python train.py --rope_base=10000.0 --bias="none" --final_lr_fraction=0.05 --train_tokens=84460000
Each number is 128 + 32 x the weight over its row's rms, rounded and kept within 0 to 255. Layers, rows and columns count from 0. Numbers have three digits each. The size before them is the row's rms in percent of the matrix's.

# layer 2 MLP up, 768x128, rms 0.228, rows 559-613, columns 0-127
094:147123101130137126109124147114116207153140080112110126115136175119134126111169106158172100102135086094086084144117121141151133160153151146112162174182193144135159135148137136166152131144103167080103170088093107117093137110096131175195200129142185124212173070131085112140100110122154159121126067116136064074155196142109150080207139144178137159085157137176123097142124122169112108144146
106:176089150154105139144114114086127156139188163055098131104167077155156147153129156160150141032087184144090055144139112089149118130144102150076160150113084073112103113132142143114122174047148124174173120144172159127123143160123112118118106181117121178133149174114108160101108158145086147133177114110140135127141207158140176117123130076112103101188122142090142117080105184100128170095123
099:105147121212114143101162136134125106131139129101170131181150167082094157081088152104165129105079122131121080106065191156102120164167156140093170185180169093087138128141119123116082128184133107153138101142152164138131153154177163157157125119160103108133179117158112162151164118134135094177102086108092071153116176128102129083053111079108156201089124118108128150128142140104118222143143
119:192120114084151065117162198130108131145121144142110149141133136159205130102155131163228166108120204093173153091160125098146103152145093147116152125155096108181079153174168160117075103166075117090153117085138123134109134147115114159092094112125160109169140147131137089127107091163150056124199116146137111074135141143107188091169107100107167162089144124155146161105147148118088168099119
096:108089137124099082120171118173128133109112131125155102143144227096128140180095098112152117141198158145133142067131168160163117091131145147166148097112092187127106174180098231097067131135120168114159166111163142092154157130068116155136079103099135119121116143135178127134128138113164123177118156077070107164180129136092164126116097169111153165123159146198115124094144143091091075120120
111:104143170120140174103163129149084105150087138089212140160112155188124088126077118087094186113129165172086128122163099120142119151152105088077126129119118085118191160120095095182154111147146145137147086142151155181160134116096158172065160101134100129090107120166154130151145083135109111099083148223137157188134102168129160146092084091164143090141128116178171152105155172092094164147133
121:113076142186068135105171122124139148149177099201124143165155138116128150125132169153127143087119115099130153096137107075129155192206134185181148139126100167060182155131165154146123088134102153163156173153157160116144104138130101094171112145174140077117126094063092172098108145133115147113168059156106150110082155134175111129127110192106158122178089136164085126083173159160126105103110
110:139170093152122106134124115090083155091185080156140133135155095147111178092139158138100155192089137094195163133120120120152128133084143114137118107100063100155171121134165124117137172135184149084080152111145173117135116199094098206109142092096136110193090178227131109169142085105129146133139111141158151102126124061102117152133107129185096098117139146141125119165123091181148147198102
110:073150110137170065117093124104155137199140055123170118110114079102144152088101140107081105202155120107136154200143134133115129109138117138067145123122112178132109096156118110138151210140140122112167157127108169123114107096079131173074126083169166184087120154110163196172111177073167172087160086095126102138144078118132119157171117103176145115114118177162128127129136130158126142181113
106:104135161094150188099147120084095093150148135169168113102149101131117141145078136120117112107199170117106154089185094106051098100050137126075158117157092114174121093129136125097099098130154076187099124089202115128166146198141135110138176111088164146153129087145097112176133096082107180133122157168112116112177159166119174104163164091150170097129127090175067108132118126096115149139126
098:192125126142164188178127120083128124154200074140175122139189153098140120122100165102086149150108097094171162124100118134126145149067126134122169136094127139130119172192068244114117098124123111178187154099140128076154082129070082098056155155160145115126061106124131150137143152109132116158194141139108100154124126130137110131100115183138112114184095111108137105132101115095128109162135
085:144119099119144127102156129144085189127073084178114137150113085151170159098126113177145145060204113113105125130133111140168177158138119147166090141167140067084117124139145184155071142101162118133130152152112145156098107101092142117106091128133165185146132168120107128182132103133109165056145103132135020133103086097126110147094146116101147145139100062164055181181109115126104157140173
109:135123107142110107100147094084059091151138112207112090160200156127203163138175156095126153103172190190129192119127068097157138159109142114124125153170124120120125180120106161106097107124175112138089098138147127095150171141129118132113154052134183098150130117148134136125078106129146104154122117087134072114050067165183149108123055137124135095113063139125095121153151110119136152133094
084:103157069135120131165191108098132129137119118140104121131149131089136151178152140127147098139090169141138157156210137133069151121140167135121066148161107180184107146134153146149101176196114130116103142182073150118143119088084131108130120106120115180116117104178069132139102078128144105077075093071151123067127114115039122051118119111196093132182143138120167201125104129125136138117128
096:033088180153119131130141121103154097128135101092048159166132174142141108178123121155148077117192110069159171075178174099133125121072124086118153073142162152114130104149165122112073174121079157129066157122108085148151127168093130117104131129169118172118141090105113079177163101158127159091130160127088145128107172187110115150127141078130066138131111107137132149175129136099123109091184
106:158091168149157084194176068088124083088164176068163160162149073113106140200125169153133172122092124117087081176107148128121140082100142145091115101108119151130125091150176117138100162100143116080108088138091082152193163121096108084134142142151093149102192134105143128170142169185105063137131096145149101134129139138109117104046088126115177130100083090150149117115142145122140183116115
104:080120142178165116075130090110136150196120116137140108156141098118195089157077141115161150121157180099076095064137127125148083134098081083157119046097160116145116121114130102110128120086155097126156147112133142114087118155124094126178100138164123145106113108119144139187174159170112189136114079116117139144154133115199204136090132112166068175128133201159168147152147143082058142147140
106:156193173085177112137154147123091156166103110055136115118143182161112167166129123146089133133093141052107134110154139179123144126136130101142134097161130145112192116167164073103069171148159195185156192140151150135110153099133117083177134062093145077095142095167106120112128151137115147171168143122089125116154165066184139162105132128128172112125116133093087121059094108155139098085111
090:119096116142163146151177101139090133130178118111146140137136092096106127146170081185138142087113153126153136183119111121094136142087112073125100115100101172093151130077172094134154095095149164136103161166157188128117135068108121176143098204122104126076127108094165161126077116221140121131111108106152102134151125150131091113134088152178067125100092084129151101114144103175100024082182
111:146130116155155160093190133082150109098091129068081092105133173132177061174149126197150178125161167126136120097095128113151157193094102169075188123175096121142139109097098107164121111132148117130139136150187151205113150181144134178114082096101179058143163098122151167117163092194155086124135130130170077112073117187107121135111119150109140128104150122153125105109165096094126142115124
102:140161104076077194146100153164106096140104164121117057115172086158074159174205124162158149140090159117134134140192174170122187137107105082168079128098128087156133155123046093116116125135136098168109146126144169152177127108073180120099163132109101115093137103148182131116194092112114091113176125117086131143155149111144089071112129125090146108132122156071142106127183144098157116108135
092:179100161055100160145082163198165136140152154094173089134139108062115133137072118178068115144136081067134151106137110156068145085126075112142197137088125136109095082111117100124124127134160160126117166077114129122126135102071156156125093075144100130133065102145148151099129087105096166136116106136097132159134118083189121164157202096156120153134092149160162103164152102178143171131158
094:116151134126125124123141200141154126151116123148128123145142105070055133165132083116125142138150078130108117157238163131111105060180157096140118137140114098107072156165115155117127188132130149197091142139179108092129099079112144106178140096169117163132173086150136123142148116110158139047106142071155091117142129089140168134077136054148145155101165081085160099169156164072139115129118
105:110119124135136077102089147125130211194108127120135084141122108144164113226093177088142131124115189064133159204107093118097131134100094103164108127069086124136181091139103141113135150162127081089125091178119117115184108123121144121152138138174132113116139177183095112142203167125119170122093109146087135104086102108151137094148140077093105136142164170076095102091116177089135130140172
093:158147135154060122144148082110108110173150138132167105146124146090124067142146125087082171075161083044158130077138194096160129123122106082133125145133176140132120111086140146141130195085107178146081099124133140134154116167140172131132141102146150111155116115164130174110171128191130124118124097120140087132158185116108132089181076157064067081141153151156153147136087055119120178195133
096:151126138105165128125114087077196074149164088130081107113085095175182129221202137110135152093128096110132124158122155146061146142132118105151091128147132123127132094098147079109091178149074178107198137094163149094115157148071130125129166135143155132195100108166130112107137157170094205102140079140075061131126131102138121110160137169124129140063108071129127133156133152143135153128151
095:189199150055129095117101121133090116141106140152119148139163106182142101129154071166112121194182088184075181166088081185100108178108086134134173113117131120115139097170142099129152113130132105093147123123162095136116141145107136108137112074075125193145099135111092138134176077133143174153091141184180139127149082073117110076129123092147136107078103088161185153133095106099144163146098
107:188130119103146151126086060098128187137173159154187141201105154169091167128111118126110145138134153141148136166118172157135137176114155111140163119169110157102123100129104111095140148129109081084115073138160127119140159164103044120183089143070155150092172116150135111077138091113151123149125134081145126154142132140024201127165090128123135055164142161087159112172139158086087120122117
100:154149181164116097072101112150133166167131117120159133070185131090121180156153111152119151110094180144187107127157130146066082073108140138133125170123071123172095155101167120093157080135126119098130139146152141128108104125151106178102154207142132049203158115090129136094091171113115130158179052122147093120138177141111098117087129083147132132162116106153172141109140100147127081210142
100:118140139092151152139126088132098104138169116113138147096160135219097149123128078129172157115062171115109111145112104112176091145129115080118086149101200053154123086109080179123155144095076156124165086127107179108131161158153126087168174152149122145140154127145198119112189152174113149100122057128140123142114122096133091195169097135132117178138087116161162140115142154121071080183169
105:161147112143064141149114140091195072124174078178126140175070186142129160113121082158131100118124123104145125118148129165160115107105120154116084100106178155174159154093132091149095105120069194128151106151150110109077131154109157098108105108105112173086129060169128071128166181111147144123097156134113167144168110105094174159083069083087139070125156117107165125125176079136062127150104
103:132164120100166129185149106135133158184071088131089153127078080092133137163105129154200149103133149133095226109122144121122194172138130183118162119104152118128141140063123175122131113045104148100174149124069091119066144106123154132194125085116137146135099137076121118085085121100124117114133127166149136122156134133158198090141187159184162163091133135161106154169158146118104085130136
092:098139149093149111160104101090104106147134130076148101131182184156128130127138037151162151124144159141183126098183089172169082160157092120138108120180146146104165118168081127103142168151088100111103105116070140127131156156119160103120116093180165118136126113084093163155109105131081115114166140115081080169085134083136144087173131113095106109207166115141142197108069098112101164052107
113:084160135135120140144142085142102111102128091156082193194081111210154185195171129161145091097169150130152096129090116097117182148151176105116108110124090124127148140101108112111085117134115160104078177131115114135087210124086146114141208118076159150132123151150107099123128101110156171141116067094084114098114153155125081138175127087096148117090094139126169189104142084134088147170157
101:105199109166064120132115141105114139110102149186125118135139073186112163170120127154087066145174167102147147160101131130153111159242114119107119114087132064146097107186096108160107181129097117153065088112162189140117123160157136097131164085101081177120144133139124137165122080092131100182115082141120145168117144075115158204121100163112114178140113144137166132117122113120144106141089
098:181112144196103159126190172161155149168087139128126149165091086097113089122133113160157150182155114112135097127116119110165140176104155127110114173172113136080062165139128122186092162112137139152123158125171145123125018173141103077063138085148141109146115119149142172119118093086114196078097100076116116099127109117129088083153096161125127163078102125095082149111123109178137069139108
101:115155131092180114151123138095131166106217074097110136088113126082138091169105178188096112120115192115137111121131157123169130095090177111091078147200135134172125136162092067118131103085102103170158127114143128116185156086159100139099111149078131146094102163168170160165144177114122133096148121163148144142105121123127119117129174131121191086115153188082100152135110081071130161057085
095:142179152123132157117108132141115120138095119068171086160155044164090132094151166153119133155119173068076147144152157134063064122121094091093112156107184098146148148124087081116123030101073078180139080164165088108086117122150101130120122161106087095127132089138099084148123111121128083137121170181148140141126139128125157194111191124085088118120113125139087137170170093105157144148132
092:150170139122097152181127159143148127208091093147175133096125106065154153119158162139126120084150162127130142157093124046126138104136110128102144165133031144175133121133078174185137107084113186130126180144132101134098157100152148070167138106160155125185101131159119166193076078139135108135176080135156087106107134092171092178162122143160120090143098086119125140182128100133145135109079
089:109106145092144121127132143114170152084158161099185135107147129074052122177155126105140131093089139104059167200122109104109218123095126151114122109140085120143143130151163094125128102123087085120133124210101149132151118081186155161145140086123121066112125108132173120134160166092163164124077183151116156089136069116169152146167113131124104156119199117109166092116144199100109169085124
101:155170119119175169105155168162118217195134168149099102096136087117097104136144097133183123108141141148161127170095099097102144087135085120104140148186167123113097099148085166110133099129139195078129146090093142113167171129122151138203082122115120209111121114139077123058180113124151132095197150123156160102165119129171141139132087063169128152121155095156142079108152136131087107124093
098:145092133041104093127131114197092121162047128131122133156114166113132204125150185135108113117176147083145141111182164139123137052135126127101142161089129112119151180158130110154152085090153171140100093127129150141168090146145111129136181108078121138117123105091093156075142138130084183138080153103107189140111159069114099165119117103125169156066105103134144126192100167098067103147091
108:116139181163174139157103108079129150154138123114101136144136174150180093167132170144137110191153137114098080117120142175108191141146077110128111109165106099093147119152152073179192126060140127186152175130138086070099116117109117153139139082184161125107095054194107155170163149117170153118159150153162081150153134130136059190152134081162121101139092157123097094109134153103140114142183
097:096176123105150085170095081106114139156136139101114115202160096170122127156118123107122144172033163170071156167121137154126121134106173174188149138100189139112120131127125096085138114092077150168142121120077109117122117111110131151084104137110142070100157105133196125068083085118137169110130107124126138103142059103119114156145112089164142133174122190110152153141056212145106148144080
101:126116153156147154115121164152132133134140205120109093129110135191175146128155136108171077073075127138112092129180079146096142121190127153149096085075108134170177152084124131175131191124066149086127097109116107153150195102066170194150148104116120131178129143115134124151104125135119174128159143098026099133044135174145129138121122102128096122129134123100077150148148162134186108089117
104:182155114129155113163144129104089122138124121070116124082146156143140083122150161168141111177091112126140132211161114088063100167101136132158089070120120162108152105089121134120072141144122123115155123152123110115132086144117152138102182131177139091120124172087074204191101118178157111146132101132098111084144092139136084124093123175112103183129141035116109125142202071181168127130069
088:084160124088104160153120174072103099104127148110205115115166125098121140154149118177164156129162138092101108090106130139121160064133126175121129118133096160177136153123031242104166113072120155116129148143084131117107157069113147098125159161132095148200167086088107144145100166139153104144121183133150111136166119143132156073099096125217152142148132134119095072106125113099154118134112
104:116138089084171120133140126151075140179083146061096070134137145145119124113149140132078092081192118179048113135109100139139149155104089088129196142150143127114108127125142127139149150134079120146162150152081090133100141104090109166119201096106098110168087138151108089110148185132155101153083174151059088143097137123168118119151197077146081125150108141133125181060167150162155147080137
103:109153131181146121117139085155107140169088139063154121138127107079122133180140165111120142149175137136133163112186135145153087116171092113176146076175117100070174133101152122145107105106103118110174074119147149167060151155074095115110116098135083183103138114122143129125155158133080147120100157159081174096175149176128135171175085134078116079088153127084128112141142218079064175106124
111:097166120125087164066167125065085171149083120110107120148149117147125104133160191147185049098124168150150062163124127118179120111189161159094144101077112097106122182107114162147153169074084114161127199118157150109146136143085111137160116106134109151102170153095140100119136175132108152128116101163138134138134161196111073136129104147122171138142159131064092107125080202192107110144129
100:116089131104176055124159125047152116147117131066083116099131131111161114142122136145175132140187146139101154099138131090136107141132129128110138117097131062204156107191177089077137172083116162100159109086127088095121118147135152138114135113169156132146153135147158165143134118088127182154206133164082153154126116106083127205085139154158186096142072177148155130174125073097141073119142
098:117086158140075162156084129100220133122122181118104165090165144098173117094167141171068131096173156155141156147113084122162186138094125140116120086135132117104105125121131164145119137105101087159151177097110182176081105207167124128146160154111098123124151165076144128151117150109157089099201145091153119102160188103156113188131139150152103110111144162204119096111107148180134065116145
102:128148111127164124100120145170065184153123160130127088169196132124107135131111111164090140090145138109059159165149162156173165115166132149119152117069091055073104129130114136154138183115190186131167189114115118082148134114109121099134150094151135126134136129159104142082105126095119116132163217109107152149149162144179097148132090178143141183183108084109093132164058180185135101108131
093:140154194160112114064186148172172184104162194098051147127160114126130143169159129104076127116120104114126109087140126184146124120127052129058096069125115104086156103069144138103151086106148197154165110173178073125136099150122107110142136108120104109065130111111172159163120187067153149151105146123109123111088111147121125090098111127127130133096167127143175104134194104113129092111153
102:111133201136134142113081205069133126127157131182127113111165083115165163149157092097196160108128087128092077128049176126126126148119115172072154156091122119143116196127072124150171102104126172169101140115118108134108128120140175124165099081103133115135078183139089070160139148088140154123111129151104124138159077196117132111154054122097088163160127137157125109129141160173107113060147
# layer 2 MLP down (transposed), 768x128, rms 0.211, rows 559-612, columns 0-127
096:135108044166135159148131174069129158084104182091106114120122099146152076146127140090090137085148132118115146123104094143153162097094103110149084115116106126086170089162087116132133091178124142144127149183121163109160146173117162177157104081147151106170191140122105136166118104098063162109171103177161144160129085167115119166145163150133159129141145127117196145084184058174061076145104
102:151099099170136093163095122143100149094128110097147216189139186173095129153171204152136158117103119108147190147135122073167140140099136069127139152119143160127163131110151159142150225117113168152043105152125090130167083146148154116130119108208134140148103155114125090141145080151123151105101143113151105068138134128118123174174107170072154144119133164110114105128130116203111140188111
114:110100068113123128143171142103096106160125112107111150180103117116160121081172148172085102049097125089137122178169079166167066100057141163154127146124134080128127141155120111167076087104058168085184059172082099126075095145107161091141147129165076120092109148106135148108164137150125124135142107150141119134135129140081089122095126172138132110106116124135064081132175117074191146138160
100:138127148165157146132114075138147130182083101196152157108078126142117174127120124108097119146152100097181093167115117123161064074151078208141153147126132184093098108093128101126158136149124115103132103111061123117115138085114105122144068129176166142128136159191183140123121178142107135168101201173146150101130152170144138055104185126163095201162119122092076119127148154069110114137143
100:129128078127145149139141141132113178145168126064102111099154147107145100136078140126149133186166095091187134134080104091142053156173124143118182124122117128160153138102155120176131154191154062127184168174142101126148101141091068122187130116171218162083139096158140163121180112074092113135093142107082156126106135099120137148093098104124172103102043118128126154114186158123120144089120
112:106138151143093202162097116083152059172106114160149143146140128148180125082170178109092132139113165162099159087107152137098176102131134090108142187083096132152172135151088103224122141095125082131130098131118131196106222165148181138139149111161147086124107116157130120106158112094153159134111141124151173095085082159101142149172108146168099144116106161186136116070132178143096105132092
117:165093131180191160162140115094149095131060186116148088113116105147131146131151093047075123110162147121077130083154110137136135133113106139134149120111129165141151170066123100141215121146115118187195176098122091151128145145158101181142086200099131150107097124128157099089063165131109070101159146136111151069137110117105142093127095144125158118105113166111134136072098165139044128107108
097:070137140224095175129138172121177140121128167159088147153106131062141079179151140163153125096117164134119129131098081135110157082180138192154137088091138202118119192169129136129090103147095108070087109168118145139157134117141135109156092114143120137077127127153173186134063143129111101172101074105108117116083137128135184086138138155146151174146090135124112138200174143140075111119158
094:120096111180126103113095091145149109127121086128150138053149146140097103099113144103117194115159133175167108098200144146105135170144182171122121084127116089156087141139150145149112104052142135084123105131116108158114145108118145168153097100123103179150172120162119100104165110205072098168153097116113083134074168136143234097110144061098159152149136128096138128144155134063147078094170
099:142103110123088101129111123151141133096154144181186154121105192091093098035162062133200112181103167123095072142118152180187200113068157168131133121147144110154126112088122099137102124192134135160153156129133091159123126066134168184106064114167176143186141158117183093134142139116079117125154138084131105123095149121158128112124150123147131149173114119106127166177146122089123149112174
096:151096104111201056136068152133136124120078097154201117100127083118107120140104122165191101149120098093117088133109118159177110156129165171184092121061155096095142137196172100123161073119098111146106106121069104112134123190076093124120127119129144182102142188118137183120089137155124126112137139135181157161071107095122136144139107058126095161124101141114180130127139135115122076060118
087:080081144118150137153115070111104138113104144155139127171104146092179154195154150109109121156050153135146149163155172105079099144104121115087156113139130146101045111100093155145125137117129104151115148125191136109160093110115184167182166167175061085137102115155098105127128087099152100140112105092090153151098097097112084116177127086121108100102168088090105056160190059103162121107109
097:140067045144168098125199159109174165119118107122141122157137124137108145106108099055148136118133148154155146105178085111141172108136139090121154135108136161075177152132150130131135092101115136092136125150090102142134097137117150124060083116154121161117136055086092141184151146131119088123114200170181185128072175119145109171124188164082086132162147147126125111138137214096093182144155
097:180143117179152044191148147155154121149129078073121145144150155128085125061125075085113137137183132133133087023078133109092100149158146151139164133143116140090150123167130101084121174136100113137118127150137075150156142110141107102129137132117124143104113121160102134102084137125159176107140140117156115106066139135067084104115123102082167178080105159083108173102093203112114111134049
105:154120120091088101154099177074125184084124097141077119106097149140119080136117119130105138172120164125146105051085120212133058050127079117135158105186140161091166159153155106148108117105132129134117153085131156144091189190087126147124140133144135125119063128116156149113153145180161161069058089135115159119128116124137143099115131202183159123131141137099105128060166154108118115110087
098:167125110151129083130102106151135151185155136147096181095125073169083100094135173086123097133129171167090181139098129155152174126181066179127118134164106116090154064092145136110105085093105183118089103109111155156143058154108127161153088103132095099207080146137104144091106142160079133128143171177122126073155154124115138183138110147063080135147134129077122092125146177114098154138173
102:076083102171080109112118143143161109140140117117122118127154156116170109106162170101144125168133095152100112108106135190087098064180234111134126114195110126131197124115167170013129121092124076134121182115121128156139119124122206135126170130149104158111175140098173124161169091134120117122168116123113160102115098191103130176095104107160162118142112156136186163126121113149169109109149
100:113115118113107097112161133110097053107111100060148095090075149174065115110147130128122180117105073119089152088157098214153139159153117130094128179190136180118126128096134154079137171148156107161113146102147065128079144167103151100127141096149104130165101129131119179113114097113104102135157128141124132155139180134125131080142184138184176169166111103161125037073112088175090108155127
095:120144094143132134164208134108101107179160118134094158062155169157146165142098159118096142129166107136099162145131153135094108171150108143165141154146118193133140106214130155065108120124099128205128177135201136086137114157147106073094147117067134122134155182114113086221131119152156186114141094101118120106105077120150105126069159156090137146116134109112142158135077178068119136143103
107:152103119064110132130108084175153151131156162104107140146100161166126098119193118183188077139131130138169116146085157103145151098142138125132126108145170152111131105151102185092142126114074116116086167143115135111147201102090153138148098107175134087140173112226152086126117169138113090127178188084118176106119150068085056094139096086078163172131108150128109197142162154133146099140123
097:122108095160115174125174099122121145100195152157124150150110106108132057144081038108161137127154113161104091118115158115117140083155069134120085096180075218142117110103138144104153105081162128127165130141058140099146099116187089114115112075105155117144165139133158160160114148120097101104153124152135125164136150144109119204142104101143125141103118137079116035133158179070194150121106
083:106135049154149128117146122134055134022111114172147101108141115166094100121157094096150104104156146108164135146111133129138116142129098071115134117163157162127147153152177095106119083121100104116183137097107105148162129110111154116112124063098146117040166112162127152111083117150144100139088158144146128177146126147092112096105129119098166216165215056100131176120081134149185122151105
100:133125125107120120129099160209127052124089153166059132117105132174143103091119140075069188090157158107149075189132126170083165087173148138110090126160102144111153087094113118118094116139108104115132106130096137145112199064116131145204113157154183117123078104102141138102161141073135097115157167133124110160163155113088101161086117097145126145174148162107068102106141078104177161159108
101:197144092203117084139102180146074098157129160096150146145141099147128138100124147121074131129102181122108147115116098104170152122141141077167079098112085133097153123135108086137134084135125144178217176115072125140125139172108198086117093081181170137105103205137155113099079066156103124136085087125154171126134103115141070160112133145157105077144137068166133131127123111122128177156127
091:117154162068170169160140158165126096105155174127144095098105150128111095114162120116109088126131106069119121194132151156128102160160108116123173125133080177040126066127114095159152153061123173089105116145170166140128171078195127118145130102112104115080162129105075103062099170072158118136135095097091099087138105122041116072143161116146099094118119130116135167140118200117141113116129
094:123153158126088145101128068158191168112104121146118130146110089130144071123060156091101111169096109119169165150068172186122145126093127150133121087162077135120140135153154119146150097068166147176139162109147139150111174087138109084115102195126145178199115103124146101084146128079154112106167178174154094104148125135195098135067159120146154095122180104068122101149131100106121162086190
097:153111065101203128105185110130156105154100159148140144176167179136098187145097137136114150104129120111157098107133171133091166195063145106143121104055166123111168161173120136130175189073130116108145095151137094122110090076115111063038100153084104127087133141083147179135124112146155161155174116125074104139134113165135153178154154152107116176121173137126105158141111132115075122164120
100:086137100085087165127132137121110066126089165139116073153140206127114065083123160099143106140121099119087119115135110178101162121103166177124120160100125110133113159108095163114178165166089142135130071114127170117147169167097196184061103141216100080111096164081138151140155056123117178056146103083125174123130162128151148148106160130139157129162148096123136127144137118138100067136110
105:072156083155113106173074047089129066162155178076123158158106114090142162135123165148180156154129121106162146075084105138107148151181134132139098172108130120144118140104107084121153123112135152108106126110196141168159141136166117132130070094168085162103141136082123199170075210087150129091165145179059150149116115109154146121095139168126067110156145117131155160145090166121144127133163
107:109080098117089118108202165159131119152125192113077108095129102108107174125079163123184232165093133114198079160074104127063131127119100100141163113092130140134172110062161119162122110144137128133163153163088119137158138090131167101073170176043113107105100114145144121129103125102146143114106084157142143126113177110142139174100095161091095109126164124167137120062120112118172138139116
092:112115128135145119111149150105130114136140115127061098164115146189123087132105167129115125082097120129076121082117165110150089088151091167135079130136119183096062054102070180174098125189156164142113191114130181159100064145084204135089107124119149100152148159095136091094098095174118160166080178164146139073158141150134140158144155140154129115104136109102120053099113162167157099146112
099:149209111094139086127130105145158138158128104101072176114097109088157153135173113142167169155171083132119092090116094111139106147205126168114146175123159139127103121083109113090115128101118160186171190088091068131133116108140047157163130143094139137138111183126102124134183133067148116111181067180090152174161132119086137108182129123157111143105140144136162067088115113069085121113129
089:135146116105182134124141138123103133088116155132194163121079169145168113132177163148165121127087117101116099160096087120130113128126082150078155083107159087145124117125152170066136108116152139117115146159164110127145113117171110117156140123170058149099170150127211084148058070131086123107174138207123134022189095170076118184138104143159141110107136139120124081142101112135143110189143
102:126112127193147127071127088097144118127171104086142087060153159061127135186145146153121131110158100098137105120142103144126116175148107141135089074146119157127101185145128162207203132099122171068136134089129168115038088126118154090138148156162087140164115137136132104157112152133068076153132125166129143128147139067125186092114108095191143174162141060136152122151155125129124099176095
095:143180166103100111160137112150184119134142092107160101131149102144160089188145152234134109203091105141107103134127113087167147150071070147141141081110162138174090144094107115130076113168145123070137164128160172146149101126123107176084149128110112159135162146123198165161025135116087109162183103107170093140092158158136167103136166117110143122125084090126110091105154149127129097112141
090:119073119159134110184126137161128087110126137132120152078150104190053123189110128112162122137125107119139072108156092152176130110119092136125150187131125164191105112133095122073194090122156183155138149150131094145126138102114131109061050129107146091125130084101184098128081110128114150187107082133160183067053149137136148115076125113195156141130166107133121095119111145149167179106161
096:111127143162115141141136102073072103095154135193132141100155149179100131146153111115088110181144086080082091152110129117120079143167188161102056133120116139123032132058146124122153139129105172164143129159148113150166127152120153121173154153118098174146132101124149103175102144121133149122129076118153194150203121129160056083120092121162152071080103085174146149140109154185096102139157
098:118094053102119142184079157091192140096107155158080085109140132071126112167124155093127137099132125120158160086138074120090178146189137109173127083113176137109170127143165114095146113144194089119132152118106111095114097175165115144123190081157114137148186138098154175107101075134132134106057168149113153116137136161095141114120137066159157120179128116045155172110139103122165117164171
093:119170104123082123108144158156114030111130133127162132114115186209120128070083095072148139165086103110148154066118134193116112151096091132132068129150114150132165174097095105100059042124143126161080127153177143160143100145111130103091121164169146169129176141139109117129111101163105071145153090077173117129127108087155157103103116143086134090096118059142133080157132154139110119137140
101:155139144091068123106164138121100131103079098128089105103163149059090123182126112158186163145082110195113100181098124134071152135121118142088131140135096091141167178119119159106061127098148140137161150151132135183134190098157104133121076107146090094153162058103137135160170149148186197126120139117124114131186140121160175174145106097135131145116105185118201137086143123059119160094113
097:125109082184122096165148121149172145091159143155130169135081124168162099103150127123120128159124159125112073211137155159179084103200111144127143101159125124143185093156143067077095089154105115132101092105190132168139102139142221119140105103160113142117116143127192113087173103174157090171119174159114119101154130143157084164089144110126096135153173121105060155124128061129074133099139
099:075111078141148104114076133169134141116113172161113080116071135171067130117137093123193182080082128111181091154174055154070112118112077166126107139187093132097163181158131107127134116113143129144118148094106132154110107117141116121148146097089149107127079201110174125121095158122079143184124147083151115110132192093195172067125127152111090096125150147122099072160147098155115137162130
102:167142170087147133130126092100150201101130033148150125111159198173107114164163142131097113141116115124180085216153162140194167086218089110076079081095139127113159122116145136117176133100175095134142161102107120130126159151094126121137111097131150161113141156139121123117119169128097116143156103213103158138152123117082173138160154052173116125143143115114129108073153141135125130098167
105:092114151130176095168154102126155090103138126141178058128141160085179133119134142205165125170096110126146147063103108153198134118072095067136122125126128074125161127138148105088075157064097074103110135121093139117125132151132150099161077159145057172113132121084157137121156111107197106129129131059129093104136061119153136148133144153098176102136064075148161105101138120104121114165181
098:102150159058080162156109075080108102158158083138147107117091184096184124144093103172175113158113140141097100175121117099139157080091102104121070111090130118107074095059116143130167128121175171129109183108127167121074147089126108141136093089099112057115116128122152161128144103126093135118096069159041136160116185062168092107129103109072098147123100119127162101133129136092172121126123
096:159101084111079188171161138184114103106151172128183168145083126110130113143119125139057110145138103124146097084149123161146122099117139144109138162198131157097139117099136120150193151215186130119176087094120168120146171156115102133055061090194097166186126113140152104106124088096083164113153124168090081169115109109157137114138174119109127123114130120146175130124067129195100112135141
096:132130078133096147161106168120113134139161111116143110116125100174097087119166153128163167157157191104092138129149138148122101136185091098159081131151134143117200145157093175111187081128080141166192135156130143162062153090148135115147102166090112137152156072156120138128099112076145046164127102100170142137124109097139121103128129154145077120114148143197105158154182144138203160029138
096:135062075210117111173167112082132154053074121113123177128097147159109144127118137091090163159078165146120131117077095174131155146131131114119142145111158199158129169105141094151192170174127160110068126128117143106124117110142105079107130108115116125186123133105128191125144083056135110085135135110122177141100131079141118122119189105073100146107166068151158148168130073151144182118105
102:124186184108136176099146151109162095129133108117152093120176135116114103074135131117109117125131094117111093131121146084155087144162116168170084133034157106122108138130137101127145125168112119157181147130067108165177083143130173104152094186151138129061116138080123134094104166116131141043153092110150140102088108111133123076154122226154115149125069156165135186079120158124124136189073
105:124099112164130150142115181139038060108174158139113121188091140123070190148134120116180173178075110072145178124085199156119136189133154145148151191093162155188155150135133101123078159090112146143144093143074101154122097127171129097133109167127122151154125130082121078168142088158128129122125136116143117130138092071197110143141107187102119108146101132122119119140150115155089156191154
100:140125148184161055121159104145165136157165055139180109104130161173108104128113115102127131082123114112168120102075126140197172123153103125114182127142097128194175111084100066099123072109131103129137155151093100158168124128143114094100143123133135152135133128164150112104178105124151169173101031155125076135148143139128092162101172146077127155133190156136150069093164100104153102175194
097:169180143144130119195149101121107082069136175172151101086132089159074107164122170135130125159162169063102128094158094110091134175152097133121169169178118148183105112146150138121152129129104133113121075128095109186129083168140107082195142171080149095130142130125191122142092136153107130122148152129111109140171137096116163126166170205156044115161113188156091148078142132160159097124152
100:100079113164135141086099141135103132111118124090087160168157118143080108115101133107116169153171120128190098117103068137108091145126183132128208121139157122152155141101125163122133146096127090166150210176113163111155082125099142138168134151217132163098155140131128128038104147081148118104128131169068137093084067115092187130114129141133140112044144094109182080101152093157136101104114
114:138117171151171163113123138142172187130164166112117158147201110090124155154166165092141123155130060149184112162186151108154089138098089108148104133076127125102102141122105140114129150137137150109150106084194075125142129116198114150101137150120094105093116130065115084123058115114108096166189109121098106126125175102151050145147118164142150139089134149146080078145169059097151191095081